Weights of a small GPT-style language model, trained from scratch on English Wikipedia.
Size: MLP 640 quick GELU, vocabulary 4118, 5.62M parameters.
Architecture: RMSNorm before each block, no biases in attention or MLP, untied embeddings, normalized queries and keys.
Training: a variant of SOAP for these matrices, 105M tokens.
Each number is 128 + 32 x the weight over its row's rms, rounded and kept within 0 to 255. Layers, rows and columns count from 0. Numbers have three digits each. The size before them is the row's rms in percent of the matrix's.

# up: layer 11 MLP up, 640x160, rms 0.223, rows 122-203, columns 0-79
# down: layer 11 MLP down (transposed), 640x160, rms 0.234, rows 122-202, columns 0-79
up122 098:175147168098088043145154130176189139105154104123154137163111105117089090094139094126085141084135097115101171122075048139128136067102135074063161144111126055115115113082140163130113152147119110130152138134142153140140134106154086152089149148
down122 100:124098079177140143140133129113141110147088100150112122099139144156088106119117144086059114130156152173130172123112088154155135153132112153120123113105074061181172129121094056082138155109144129123099184157147154169133229037197122102108148109
up123 094:118162126096116097110060119133112113098114124089145114177135158136149097100142126081079157079064138131135101136059087151118149085126101099089164097112128095178108174137089072066133101104114088124137100137109111191190123142140078122161162177
down123 094:157128119145067144054131132144082102085100108127126167150186177155159106126150116149105109153090149146117079138105063130100068057188109106090111120090102091140144151159143089153106146071152106119149222109156136143110119118145122129081101104
up124 092:107198136099146174190151097059129151083157116136140081102071101104151091112134132149109085115119148149102114146124076108146105108120106128155135122165160096178146097100113071050142153092141101129160159148124125142142096152031084069155139173
down124 090:166197164104083108129077117138140077110145181139082136162150112197157141139113177178125058121127131153113139174172128126095140120132162127075145151132095107090107157096130161104177083134155165122075135078208109152110099118190109135112078126
up125 099:167155146095125111095192157149157122163155118115166157106122093139129100136145133099124206109154130096091130108185114171169104190135098094102174121050144133140090151164087164106101177103091123120158134151150124100160156189134072128097085101
down125 102:085158098181112122141137105162133113120221156143123156126080133151088114130110130089148116123075197125147118148159099134081093119109110110109120180111150199147160120135131132156148102188085117198053077127162152121182161135124193235084150150
up126 101:067132172193153161127137088106123144145127137081073124140117117106163106106189098160140144138111085153115126135093104163113096122161126083099102111112118085146175131118074125074104117159182128136127103119053130097108091087123094152138126067
down126 103:122150119120092131116102170130166096111127108121084118157163111117075105140097160163125086111110124160141163143179139121183110122156109138146127133147122151120136122090131222127120082192089112105157117088092139141100226178141165157139146111
up127 112:134053088108118112139215126161105171191096106118124188144142189120110170165100131124073081143101122176142144183153097114157121121076105151132110094101152138184099132140126148112139159155139174099053133102171052089143121102097132151067118111
down127 108:122088128169114134123188121130088156131127098086108096108105130101129112141147139069139121135144140109102117144107133084117136081086080138123119118102108122196140117144099154121066122131134160089101182143101117074123104107082122142127133127
up128 091:097125128055141141111135158125122098131137140130144147132155182149107111080099121162124181152109184107134085098134136097113100112112125148101123044123178098133177151054120203123177126140186171085163058132101151118075151122118155113114108168
down128 100:119190127143132119190123140094173066119115128136122114120119094114119214114116157090086143116075129115132095218124124102068148109100169085122120172181140117134148162103102104101075125203113070091130184149165101131162165137137159156123144081
up129 092:133093078161169193139090132122174153181123050096158113091109127104146132097105168109149169174131115128162106052122119106121144155116198179084113093104102112184146048182102119173132139126122150122162151156145135163116203131086084153115095121
down129 097:071128112152094085129090098116102064135174144117166088099128173132133124178108136110148157086052094097134176147129146175136176115133140132144131112168087146143134183081110172167147104181115129091157156124145142099100138143193124116093096120
up130 101:110084201137116133120084112119112147156178113124088194069128120079216122149153128121175106123122046128192144114101142148136104098087098075129107078121193131136171186167159084158099116146033129142133170059127131148162142129140153144116104063
down130 099:087161082119086042126128142111117143168146117138132163126097145103101093180160144159138190146124130124094095150128169086164062179112149158136134130166145133099144123084085102114176111080120085162148191122117120111118093140100116097160058072
up131 094:107099079102128090114108141151130133133109124134112105168044158136142141095070126088091191163142112046106156178155147129115213117092126084054130110084135132156174157157140115128203103095145202149100112088136107107095135103134167124105144120
down131 098:120124138141134108128140173142095139124132137124106138115099154160181132162062149123152129180133202096150112153098132097168104053101155162169167183142127128141132089124173164107153178169095139157128126090172058108106064192132156151138149125
up132 098:141145183159149146124113165130074156088114141110154100109077092106070108144060100088171169094167086166093132148108104098080129124120116166152103108087173066155097159146139157094172138095134134073148112137149113160131104131161147135112090135
down132 099:083094095155104147151134168078154071118145105147108122113104119145103103139137087071134090092113177100050156148154144112097185117137098126088075138080180148098137133069084076170174128114128069093115116131195106105139168182148125134118192148
up133 101:150150130108087132142100079158097151121098146210154115125109146134140137121131054150104107130211187108102142157138089107115144139114159142133129175115110103169129154127120159101107160070062124151156165103141113155086134092164146209138111185
down133 101:082179107118127147113138112145079100110154097147165118103151144113163137157153160155199125095146101165153168131117116140101135107102138126141117107109150134069115204135120159125188182116132077110145096142072119137092116084074092165188151073
up134 092:168124178070098107102165141153127122112150126150099162115137113118102149103120055062145172137136119083102166157130124128101148131094078094132122128101158133100121150166116154110152175117141116129164148164129109127120081096135114149121090145
down134 101:121132134066125122146151147148071105135116134111079040131129145145109171093142124094159126149131147145140173140076140074098149105069132095166131153173139198115166187126115144121139057156138097128096132130169175149162148086129100067165138139
up135 096:144087091159113200170097102072194130177082088106106135100119140110083085113107151078132076122141142161157132128191128159128173112100108088105105108120161126144100202147098078148139099104108193110065065173078108153165053121127122121117107133
down135 096:111172143124077102120066155110112147133149125138138150097175105116143111148133088055167126096137158148079141099133122106204143136123184063170113096128109139116091105079130085090142143089077166149161108186163169140130110169105102138084156088
up136 094:106173103117141170117131144121168225127113174123107115149170116132156087094146150114100125076120107143102122122140113146121138076199100096048141118095130153179119052127114130077065141092117138106161115157136127113195166155068127155106139067
down136 083:152093128178110053135119160099129130148120093129108187170119133181083155146054069135096141123149155135170189082107086117223133200096067157140122115085092158141132136144172124197142141137092138165088146135127170142108099115141098149158134088
up137 107:098155118041140142120093109104187146103106099119160155142122126141125067132124133108111078152129076162176130152173140121159109146187078178100093092102183110130144138128063038171141207115156143130075123095094143139180119119149103146130124124
down137 108:073183131063140127144100103133168078170098161144195117171111142117113170131155134132116142186140118121116080157146162089077121164161137116122096093156097240172118167113128143099140114122156148091120137122152101123109134097152082148123163140
up138 110:134098146084196127148106144111156066091069114127123133106146128125118082170165138123096145124106141105138095112160069149147135152140093144127165151172139159115128114160119136086108156046113147154137148126183126164158013128166130058115130116
down138 099:110134176133124114142110096159154145162165155139142076166112085129177132126102105131127122136108063149124161122177097149174164135163126129124141113162098102112089184113081109134107079150093110152129148103084152158192179126126125116152107143
up139 108:109118095085178143118174142099122236138133174155108151113147117130131196177184167120086099089115120128104115122095135196088109105218083152158145141148104155105168110167100129142088128173188179099179092101172177088120119073111159161126099058
down139 106:174205172133115109178139081117092094127090076153122100062102134129089116089143144148098124167135123154130133164150174140118127107113151138160054126176190095140108087061095142082188161070097103161169091117140156169136132125188113102145156177
up140 094:150064178131143183132139148133103146112085174133109132100076134122158139150187138150139136112143165080088118128088148180083104149128106133122116074143136115101177146111175112054099173081097120105103121139077083113182168068140180124126127165
down140 097:145122104086117117139169132144115118186043087131133104117137061116087136157156130090107130114130190174081142114114113118147148147179165094134100113142047197146144137102162134193132153145196137154158179086108123139205137127126100072093133116
up141 103:061110127078165115172130146131130056080147126112086169081127202214135153092160164106141073102141083103144160138140096147175128075141113144126115116058124086168129138144106154152176146146130176069088103126151154067113159128144093201136159150
down141 102:072124117111136107166170165134190160126120105096126145083102167068140147143156151163140129116104144111152153170114131103210097083185091112099166164117116058139107156095076142121148186164075139119111111124196155154103104116154177154103100109
up142 110:132115123109134158182133114149115134072136126124090177157132049083120095069123103184155177147154113116073147121066125173123156161148134032113110152139116135096171109135106166120080133143135166074083151173150089115130098130147084145123087135
down142 100:107141103079133121174172099123125107140103081155144142158084170190097091153113139143205174060174120189133132139075130159081102143156118136121134149092139146130105144147175106171122149081130128116127129188157108156077123128146107153119120148
up143 095:177109064136171177129177109112135116142137144059098096132144162102094092102199100116088098132118061118078125113137158197091128162135088114145141173067161090182165137083127145167219131125141113146119177153134097112200080108084063144134127152
down143 104:157058155123129129104139153138154106153092177070120117172082082070076134140152066137143112126127069116109127134171199119120127149177158143161100108085168158127115140082091156124112104171156116114126114082161094150087106114083132095132120163
up144 148:112138167115132145097162181135115143123105160053148146139126161105135064101089160131128173093141125051090150161145142078203152117157139131079154141117139119148078144106079130094136118116102138134136093149146123134135097166108162067084135123
down144 094:124119102122060100075158168145143128100117113159141119108154122134139131110126167156147110149129116113153093145146118092255121148174198125132139122143114144108134096132087130124119091140123093156128122127114134137115140164119136125117098135
up145 115:153103157123099247134142171091167106138120120147156131098106121109124122102120205137151173072140119157118165075171058111146157162144109152122076165128124078109087086135092128129187123140126178079132150126101154133095168127100168155136126078
down145 105:164106102141174138116192134137123100154204145175099117107138111155113143117120136155154144142147133115159151144143105079086124142126080140111126118113105116152103109174161106116151151195107154147136134139161084103145127159183074082111132156
up146 102:132124130136143132140137183075159188157156168193173116084128178120040156173128080121127131134172150070117169154118077148096119083199127074110122164124150153109131125149142141054085169097123145170167098069063146050127171170154140128139099114
down146 105:102159103137119162156133112120144134200160116162055122089134121090152083150161082123072111177117181176140060106132096100170126119134169159096169148141120141136086143092101067128088091108116122131051130186139083059149111146100127129134094136
up147 096:088141069164148102110149141086141159134122147116226145184122131100127115104104110109146105078158104171166054138150119170140169101168131147144135102139126108195116150136119158118094136149060094099130126138118096103101159081076131120140136164
down147 090:131102168136149158111131168175081101109159140136144117197073134121144121088138141110186134120087140164112181093127134156181123187157178101093081138135133123130108137087163155125176118051105178157138119106090113154179167148092129115091139155
up148 107:126104150088135149172149132059175157146121094155138143102172091055159134158082147206136101174167186177104133097094125074117131153151078178154124103108138110101101175138128173128145119143094129105183100198112150163072134114096106045142044131
down148 103:125139099139148136101138166109113161096143150109120189165153052095139074108158142145091128192086153106117085163176163087098125141146108160153132114129071202144105144094079090112126108112127158136136102122081088131152152134125182145112084186
up149 089:173148079129159177150108090127144158122155129098144153169144128034090161062095103126128115117096179124084165184123134129098054130145110172142089089199164115138098142106162127140148093118085162145176157107151158109131120108123149107133147054
down149 091:150074129078147150184150149101170125122158048119160108159162171151085092205120156079144140130112093127135132127081139162174103090159134154109202173094103132151147137160134117106081158112117159116100112103109132150125171119149112169132182099
up150 093:115116113130161206104150144145183155155179105138142106128122176103161087118133101127145157126156128085143141120139176081127125119134075112110165146131115120225167113092190140108119103132120085141127120189131153124078159125115133135156190100
down150 095:169134157133075115205132169127129128161178115118062120160164190154148104086105097087090153194144151119150089129164168124154129141068199174149082118125148136109124134106134186120189106109107137143082207114132069180111107158104106141107121160
up151 098:181132095113173111127146119134147144042078144180123141093101103112062097077090110169122168122113090089120153026108138165138111093062147147116110166128105148144187079120149158116088122104157163084159137137112173107095169153166115113153204096
down151 099:096159125102117166168126192144173161151166169184147149186102101153133116084104107123140072130148085136125112106128098133124066153027089107147200171142125127123120098155159141124104153166118142097129127140164117143148101086165095108155076129
up152 091:137118100099132158134118146134162110130111118110104182155072092074102176117073094129067149150098112182039118097130137114133156142144123108110167076084169116139140126097170172122156168114086089169172123164064120206187075168095170095133133145
down152 105:133095065164076099143162172133184117093087130126161137152115106165136132134084099110134061121085173148106163105141153101143158051154179115124125162119084155133155125128136037139186118115100143189182118097145169086163081112119104108159118179
up153 101:116076097138119124075098143088165148164123114096092141121173136102132115085161127181145152072141171127107106057167081142158135152150088136156200156177105101139142116118099160039145150125116149116114110165158131096089134152087179153174151062
down153 094:124157122177139095110112147148034135154121089078125102136154120183178118079143082094101059127091145130083118108168102110228170118096192143131176124064115169187122114083141119128143124136148119118073147147105135095128143132105139171099108122
up154 091:122058102133173143121102182132183141112096136199067158157193105092096130118154111129060134121138119179089118114070123119152152140148123111081098060115122172152161150100139067179150113094142133095107165124205155113132123156150154117068059198
down154 092:154125166145122090098129104075177094117088099096154110107117161114138100136169084096132146106089136171169123149127140116158137081127147119210113108086149090155151158174133137097171167146134154145118140113077218105126118106114144080160193136
up155 104:118066189122109108140146120136075134122151097146046143153082118114162118100108144101130193087089114098114122107116077145124177088182066145199134143114139157130154165127174125057165125118146172130126161112100050123115079117107162121088137146
down155 092:119150156135128128118167094107102134088120108110124122176147138073142076099136172119147130106078181145147103155133115100186130116187101151137143134196075109145159097177086156109174163096164122108146158123158113152124098107111121111052095100
up156 104:106146133119148126115111078140138114168159114161138133147146119086146110110100142157128072129187130079150149119138210081162149094120092144104069127185150115073184065106158115116162157085113072078137106087076156128083085093132159166142174136
down156 111:181155138174161121100164174138045125143131176152100146120068151136055105128158065080141126086052136193087091138143137138131151132059085140155132143079118107148121104149116094071128147150092112116075168105163114121139179144088186089101142103
up157 087:094134125127133112174127100087150093118151142139138124107112159139185128121126134136100154169163136117142121109079152164087202162064161067122122148094113116169083080136098088216121177067094145092175115144096060120135136100131124160154166155
down157 088:135151129185143116155160120064128159148126164154074172199140086159097180159159119113118104136160140181082085111074093172135091154120183203117154147135151118128207122114174172197179146111187098136105070186128120104188093153113121102165124105
up158 107:159162173180132141106101143157165143098090120104134088163075111096159103058140165178154196150175120101097150099095113121104160091120115123113162180080168133170132131107172144130109153110186112108091115134119128089078152164169173144118151127
down158 112:144177159148158162044109140110129148116117162119157120135130166123146112095090132144171183115138133169129121037114111154111089156134110114123141160104094125129083155127133119134114176136096138101143142112131131121161145171169128169110223074
up159 101:136071093147128133101111095164164124065128146096123141129147113150067160072159118048105175095120130140140118081147092177103054121136124149101129120123110110124180177145110153165162144045144182106089109140142164136112099161103145135151125090
down159 106:144129153148140112135133128103095103117175165082161082103144160179170146052132113127143170145137135133142129136110093083154085140123171081121100130085140123087142093135119074100151118153120151110167141126160154165085071152116103126111115129
up160 093:097108144155089135199111130093100154180122066159090074120075129091097124124216153190118127076145106123138116128170096175123142143092133096097149128162132119107111092135140114147157101123117093145109072095121177161087113177165155164141172156
down160 094:120121132132101110124081096089156126103157092104164127145121138132099142191123197151123119147166124124133131120140091118143140155152125114135112089074073155131160133163137136135142159130207184121117197126178141148200124110220131119128151129
up161 107:078124088102088107187133118079165177112174171102098093096144145143121121153087184136152143093143121093154179151093172112163206167103122104099138125165128132139111096158149118152186149113141147108158161148070125079145143084115089133095060137
down161 105:143116140145124120139144139158127162124192136131142122061118120125115130129175132114160128205138153096148157196093139157018100139134146214109111141119139121160096115093104162142084116179087098080117103148117140177121146114109130134056108103
up162 105:122205067154144114138141148153110103143212194144058133049105158076079157150153147108131083139139164139141120110086125123090140152102081144181141109131065136120199134129100127173129213051108156101146088146128176127183086096130116137118100155
down162 102:143196112129125092162083088062000136126202092146082090130134098073123105072173139079106076131158121131163144146135118126161146154113115106140105103118121077132138127125111067112133089126161180163104144106125050138131079148073121139194109134
up163 091:090077110111170113181094103145091087184069103134108189109138131084163116126132116134117138143173104138157113102119114117159156126116111117035139141099136161122176105088228149152129130152134144152143191091067125138144188197062155094133133109
down163 094:121171139151145170117104120125107112106144130084105132161072151217144169119190063134095059108135223159098159112121135161128135136106118111085149128135111122086075118124169093083113133080128124118136146157139107146169129097163176140141177116
up164 104:118124039074128169133103160073114139143182134144129185111123145115131148197162119152150102095161083120146108154116142111080059152096110136102123131106170048103118134075062127102076135148109142144048070085090162136167151123159111173155096132
down164 104:118182114156130145163219112128098141129141192107137114089123077161117106101094118181166088120184151099204164137084123101114131175120099133128127115096142168160173140112111125150159076150112077139114124126123161106145108089115127140180059144
up165 090:121151106191145141113135095160085152150109125167129188160207107087162057179067133043091088140145102092129150098138135146163160122119132139098071109094126126091116165168118091152088125127117119127145109130115161152147126059134071154107167083
down165 098:086111153140143131063093076135178085170105155153150106160177116073136101152125117107127168123138152139052110158156166086116175093149102110112202127185036086125100185073096128103050143111096140107106112109095184140124152167143106135160087115
up166 102:157091154127077135107094079133125165151150190095107115135160084118169093100080111139149145112101096125124173123106109172089151120133107146122069132077208096112116056089138137156112162154101078142137120155053134092089131112148138126133176117
down166 103:073095130113076074115141068164118153169148127118145105106060100136099077077074118083126099160075123145105107114107136133108072076184182164110130175159095131109084147128124148148102161138157139125093087123149125173096160085141150093103132131
up167 104:136135138120120097170106172150151114117118058088098077093145110135094081097121168084159114105117121121162137181190103080091107168109081148115106182105137132135153138179172125123126179132098132125084092196078144149108133107143130117149108093
down167 101:146182137141130136137211090166106136140140096174106168029125136140140159161169094079162150132070127040149155133149086123132164164114200093116173120204139155090106119124109103077071124108140151125099143173131095104117136133087147152094117161
up168 092:120039128129129157131132125100164179071135124091136102146100131076143070107169159105121147055113109127194117148059141087153138121113115116198133140149137104112098180161170096096115156125141102153101126206137122110177118126145166108116130095
down168 098:110161126151087119072168119121023146141147119133122165177153146096122144148157140115112190123055128178123132117111124126176115140135200147121101169102095081118130150142134130155129132125122122132149206196114087119095088138107138097130138104
up169 086:135143113151118160126166078124099139107094161124098156100128141045106160173108139091101163070088095076126151120092129072162142130115110222126096125170132119106157120160079143079154162152130140077099128166140058071121200122129130078161146134
down169 096:151106087098111172063115121183093073142122111177107126139129140142140097099139136131160146143140132114120182200171122137159126136118217122132119141116203123133091178108120132147081150173146098115196109129103159110184125108176171112064176094
up170 108:123108134113137169178146142225122142121120099121113119172057113121114075124120123054116075115109146132177172099106122143103161165102131216064193099122169117122125107132153191154095150133142147124132138129102097126123131096119183142135173164
down170 104:138149115115121118046161159129119127112198180118159123150095115141122135103153129092094109145164165122111068195093117138108109170141191154137156166147061102092147121049135151142100066121141195138061128134119074132101146130146096095118132134
up171 110:133130112105137135182110144083129165168150139172118109136116138123080090149186148169165097105156155092114135146155136114105129164100168087138148155153135130124123147203145121143116185165103140110175099107121137114135189164116085111102194234
down171 092:211105095192093088161101154064131135135113145116096132111075107147121084135137113163136121208112121124125145147106115170106138148098123128175153101150114142148112136117111107115098180117150147073158108142162065134105148100157131092144150141
up172 087:125144112138153166138104166106106161111155088124142113110168124115074122142200110122150154158192152133108138123107078125120151113143148178111184159105118137116173059092128104128100150142171095174113102195165160105156129109084132106108185137
down172 095:077148128084127091090151127148176188180115107067121137161182145136137096138114104115162156174192173153187121159136141138178156122140097143161118115153121186148106102140102108151196077146140087098134164106181105136143120053132135114134133140
up173 092:110095141108153112098162208132138059121135083081144164145076104104124115138116085115112161117160061127113119152123062143083126158087102151090126204144063130122104128086120135091095065069078135078123124121140174109146153109059182148138148174
down173 094:200090129113095154150150100125161130175120167134156079047152105117108103137198098138092159103134160084133143081149166087159093105079134153063121151090117098181143076145118117141148143111122190084144142110059138157123141125130141084131061105
up174 100:122149139160177084150163136073096082170132155084085172132189116072129117115168127102108174154095128119103119105139153110118137159098155083058086129131156117145109110109114145113110153101062147134136140164126141188138175056131161084125093140
down174 106:096206187128153082179112145130080127060153155148137087134161163143134139140133189157174141156116124156114071121120110166187117160125132151127088121133156149121115136107130159088178081162145087068136114153120101105131083140164175119145171078
up175 097:083116163145106133158150173120114076158129150099125161138108177120108177176143186204112096132121176124126184138068108110056131144110144144166136173131175094152122052092148119127135169125166165075116197132101127160118150158099164154124180128
down175 087:105132136131154082163136170128182101138126141155037128102157158130135137116130151101131123136108166130165107076153174153023128181133054149091160113131143066126123094173175142132111124062074142117100145169101130069185153126128104106128151110
up176 112:150160131172194149156152161077145170085156104075111106088140140157168163113168124064125092099113119149133107120090101151119156114120140073134150040140139115155101165085069153131106166131123177097122124134124147107040162122086117105113106099
down176 105:144185184106135158169158225112138134086105086217105161093126085150122109100104120142169128152143153070116088117130123122202137096169130118144121143124118092119106119116121147105131153140146129088163116060119165143101117172166135156189100112
up177 106:151062073104145124143123150150124129117129097145113155119113147130142109076090131130169130095116154116134149138186089153133129159127081130079116134123140121070168175227154098102194129109076170088150124144206132104179092124060139051078144118
down177 101:144138127147112146143139132147133168214217098146109170077091179151228138109110116134137091141118115124146119090150104101135151149167093091141117130102170140106181109154098141122143110101134136120154108110145165161096090120101112160080165124
up178 098:075078095176142097136127160130138096098137117098146110111119072143128112074119137108115180130113168150135118142119151156058127118095152131096137100099199124114119076123154121096087171115107130128100202165128137210171133123214092100129156192
down178 098:153124123106106122116159094091065168108068124138157110090078149153154101079127131115110133135081169170155159149176071128117133070111147087106193116103127112120194114121178079122114201180183197126131146164171165126107182128173139124159180182
up179 099:106063083148114137119147094153098124149125198113098129144155119046152187122058113168113132083141116160181098096129148112116074155114142111132166144158144097134143137126077153205164174128122133116110126132141217125085111144170165110154082108
down179 095:145186122157140123139143134100039072150135145117158209110160083161133124115157128086091124096132077101140118184122081132066132122087169106164110121209052082109104195134120124087101114104138170179167127142130094099132163088181090147145116149
up180 104:154132133092135168139167083141148141043160181182132113157107091108125173080107061136079167142178166138138102120094126164156077107145153112119183073175157085199179110166154119136102129177171122082163091081070166138132097135124112081141146088
down180 107:208079166109163140100150108088069080111169128080101165091131110129087125073089112126139128137154073145118136095123104140144123133165131156149114164097093186142148131121142113106196093195178120127149108149120117168131096124120158127058159175
up181 093:101163122197124100151136131117115159159112059044115161077161123147139118127108129157109180175154152152169170153111121153110102120124152120098120198132145121133122165119122047131093164169129128186165137130130112184079093124095117158128119122
down181 096:191185122176138182139161130124189149198128104097118150125096124082147139140138127165167153142143166137166133143064101070133126136108141098126100127160058137128128123123162092154187131158091123145159084141159133142114123080099102154123108142
up182 095:135139096179123090172117170123120016135161159110206136170176084097111115126150148095114123100124104060129158153157109101132130101121127128107109189059120091094088139152131121164109161105068143097115076136117128088060147165134141136115092115
down182 094:141092169103174126152125147093143160121084139142119107088131056127110114100120101170186149118123138133120146174122129174216068165150167087147197165095086119109114171173109137104136097142139129185153161073133118131134146175186120119154144158
up183 101:110149195157156101097121062087148113152114081102092123110099124088110104154081057100152143083153112142066155110103143133103197078134129135119137140145136131093134099206119116097161136110132208138095092179104177094071114144105122092056175159
down183 106:166143088119149108135107077114089121087134161186140145078144196122067104124047142156125114089141100126140146128170185108186173159091132113108162176078112106102126067090115084091178151121184121147131061182127157177073114150134147183142070156
up184 096:132127163140137180108199060163125130185101153164094107179141171122122140153183125120145093102159185128091134121136107142159165131138130102181145100104219110110122132106167102172139136131175178123122117153131119173141118132121147158109175092
down184 094:142086216105126121128136066128125113138119190086141106088085112095191148185107128144194138150144077094118149098103142133104176102179081128121166174137125068118154082150166124141143143129115138101106142097172148144123139147146156155112117210
up185 094:106073127121082115107118102170193127084142141168117143123142160139123182053096046115121120144091126108082160115188106141158086193115134227151127158127138108127114166123109125108121170126111155120061143127183118122141103142131155165135131137
down185 094:092133108082111134189106105149164109123137127125139037130057116105131161146123161173118062194121077115164134173111193094111175109148138157119111145135161167156132080080093117123044144111163099112127133125139143159162155091101087000107141120
up186 093:078154100125140134146064130086137113119150142133117154155093101138133219108124124142132126143120122102083128136131148127085102142094099107070141119163142158114109125148153114064149129114112128136096067151126146132163093182102071152096132108
down186 096:161137146120063133083156094154084153156103150103080092189143124101136126139121116139131147108053120145135149147137118061114188120138147125108106092176110103115150122150189151113130118114128085148110115140092075203145154057178124095088131164
up187 098:142142084153157134105149083077110092153056167102136168096119147094113155167180100162131151093093148165103179069080110115148150138083145169106134089138168129098120181127121130151137123128085194150112122154107145139119130149092187123164094171
down187 100:192170124098142131095128093161079151072149131137110103082154118113155187117169135145122141174131166083071123079145191151188159070103140104058119095127146169096079139107073117131137130130118108141100138169136168097071156187078179076096148105
up188 094:082141143172155165108059118085104107106122171119097107101148137132157140116115115150122151075111077141125079089133089090091095079104146097132115121161112128186157102120063096147104099170078127113083123157166128081112175085135133113164125138
down188 090:094156098143171099183158110139140123133125116079141122130183174152089128078149098150138100208135209142093122091117140147153121188055111148114080134091129148106073116169201099109165133191180112128096096142168107118117121109098131134112119116
up189 091:009128158162135099102101079128153117069150087099107146130100115121144053100134095173152157147166139095114149177115134141112122138133098130086177061160196104139187081124154122180140146145111144142095086118104110077081167068176152197160144115
down189 101:120124197131144069115110107194129073117148157155117115137137138109162165159075158100136130155058123091107129141157183139153137105159164152136108142107170125182149080136090179102101107120082118194088097063050097104217151137098168151174147128
up190 105:161106124149120140132126148126111085111102189093057129107149141122161169092080102149146129112164160097120136169116160094119110123115144129140158161109175070098091069119147201076114146165079122103116080139075129134129105104116092174177193145
down190 097:076162101085165071149117124141109119105185151155137081116166142135173077159118163122127096154111064168158117139110086148165157132141111170135193156182130130148077165147118139156193160111138120144127158156096188137112147137219116123125121109
up191 101:149140135089157180125106079109052152179155158138126182121067115092148161142151106146084103148117113107146175100155136172154087089086101065119103089128095116172143099140097137119120110140171085139163112120105123070096168078146146172120153194
down191 104:106149153143063147160137127097158134140147146138114150052135194190164137107164093143119096179137157127141149103171117098095131123085115148099194159175190136134183131109147089150050122130115104212112131164134143112126144084118131145130134138
up192 108:190109122124107182135119150117192183104113150112150110129132082130082155112144139108146090130175106071168183113092088097111122091152111204176134115107156178156171053124118109105127133149117145066059069185100166142141139137130117133126144098
down192 121:138157129155134122120166140147096106136119132116131091082108165140110150140199094095107142107144109157130097131120144129136159111122110160115124145084126117145096121090131109131096119199171146186072184099086095197148120126146109144122170114
up193 106:106162096114116112120104124155099162079083068146153092128128094119070122099119064094145164132160119164107146158156121160139128173102124125188167150116106116157130047144121074107088185153097172077183090170113155183141075152094136152135167121
down193 100:110178154099163130124121096151127113135130131105113124078128165199128096088122115130144072151133136070132108087068102138130087154133137140162133153134134198107147106145119170098106135164156177123130153114161120150063123138140100118113138115
up194 106:108128132111143116118162126144107118076118147006133139159166187057058197127122137123096110131104090118083123121177157118161115110142113127104089130089167084139077124150176100140108146060126099137147106151108085152113142106136100145150135116
down194 094:157115161143097191133107161111148143124116063126150131068131102137071124146093103155147126142084173181121085112069112115189139219124140086163154128147145188112182131138111159076116142138131104152117141063102133134126060059151224135155063091
up195 098:101132104078119125142102199153126109044104107048082146169157209140104096100129084112116154137106132122133114120156120120116185169122092133065140163130146093151153145144144143094107148135098147163120103118093170129127149078165142173169143176
down195 094:145143140113118113120111134179167133196144140078131139179160095085153100145138120114065111095117131169169196096124090099094100110244101121100127165152116139139114147077115119090150087167115137203118182116132121098070129144153138133074154143
up196 104:131088138109168105121121114180147181144137097140135167087135108104090124118102143091088111116150040109108096128140113096156126172153077128124158099089114123163144118180141091090087109060150096151126169060176177098129156110144112156113191112
down196 103:151068094160145150168190160146130082092151121166119119070123116169149130158153136126154117115126107081141104149157154109061146117147162134144059139141150148124148093058137134170142094167175112163104184089093140093151182156149179161138148152
up197 102:130151092144173157103124100120135127152193121114141160148105105128098102143040111169110103096132126116117142097097073140070167119117166130141171136125159145125102153144154063182146135117146153136126066103076086166158078121098180167149147166
down197 107:117212171108189123147198154154165116133128106201127121109148120157158124066121130131128144139128136103129100151175091120110135125106124097126113134149111138099160162122128140177148173103082071068159146107126142063128186132150122125130051118
up198 101:096158124112129116090201148079164062107081162154122112100148052096205183106110121180050157127146090135069134152067155148134111105128061151101147082074149097139136168119103105181078131155119135118110096104146074144168168092099118095130095178
down198 098:170170195102176116163106164121142180145183139085119145150124127117192110133110154120164193150065149097134099118101120127098157181151114143155147151226125179151094130074097168144140140145085162141089177149113126112098101115143112118103111113
up199 097:160131106152077154096103119125098136054128112107137153119142066128128107083182102124091148085094095152098175162108075105091106177106101107109111115097143100126095137160135090167123145120174193147152153075154134174133170112151092090166097100
down199 094:168127112105086098143144157117130087162128083121098078117106125102117112100163163121050129170019094172116113153122223157150148163099153157147107134120097172103131140133142114087138107139054082163096064101119169113132139104098186126133090161
up200 101:092098190094150150137143158129098165097109139170112144103065090120080096116092154084156141123125191132101111108148156129105121153081143120123061165074132204122131130180123131148102118184121139063191140112139089114112114103107122095197130141
down200 092:184128134145088103157081087130119131091206170124110123115124129122122104169111130132103136124071112116179143118135123099045107133116068135092075130136136134157121115167199099171144129066184142063129125153118163144079173156219090101153149111
up201 105:122121087152130120145109117170119160145188118142098173078162175083143169079110072125158114115163121079153110184109138163112172180094111124085065095130118108113200114098109123108133153137102077105042117145144115140228141115160170159078089160
down201 099:066087176143122080131061180141119089170215134138082192145116133152135083109112111152151141159074143118130151175094173108156107156108103121149180123157095083136072082134143140161116138121127139148115104137071135094138105110111170142096082173
up202 098:104093090100083077140131093098185134106160172154089070119110140077114153144120055148087167111121117095109123108150036149170158173141111139162134193188130101185130152149095124076127146151157145102103103174079067126165106160132096148142156145
down202 091:119158122164117096127159127152100124181101114103048149160094133152101109106135135120125193105139126151147134175144174095155120116113107073131132126090098133098079147087141147176145146077112139108120063170114152081102086109131165117144141114
up203 097:084152154142160099127144155166114060142098112115125141131122139066119103130111061162143181127138139093090138123143065135130093128106113083159142161168115125066100133110164162163143141079066118063193076149163109156118120141150099128129159177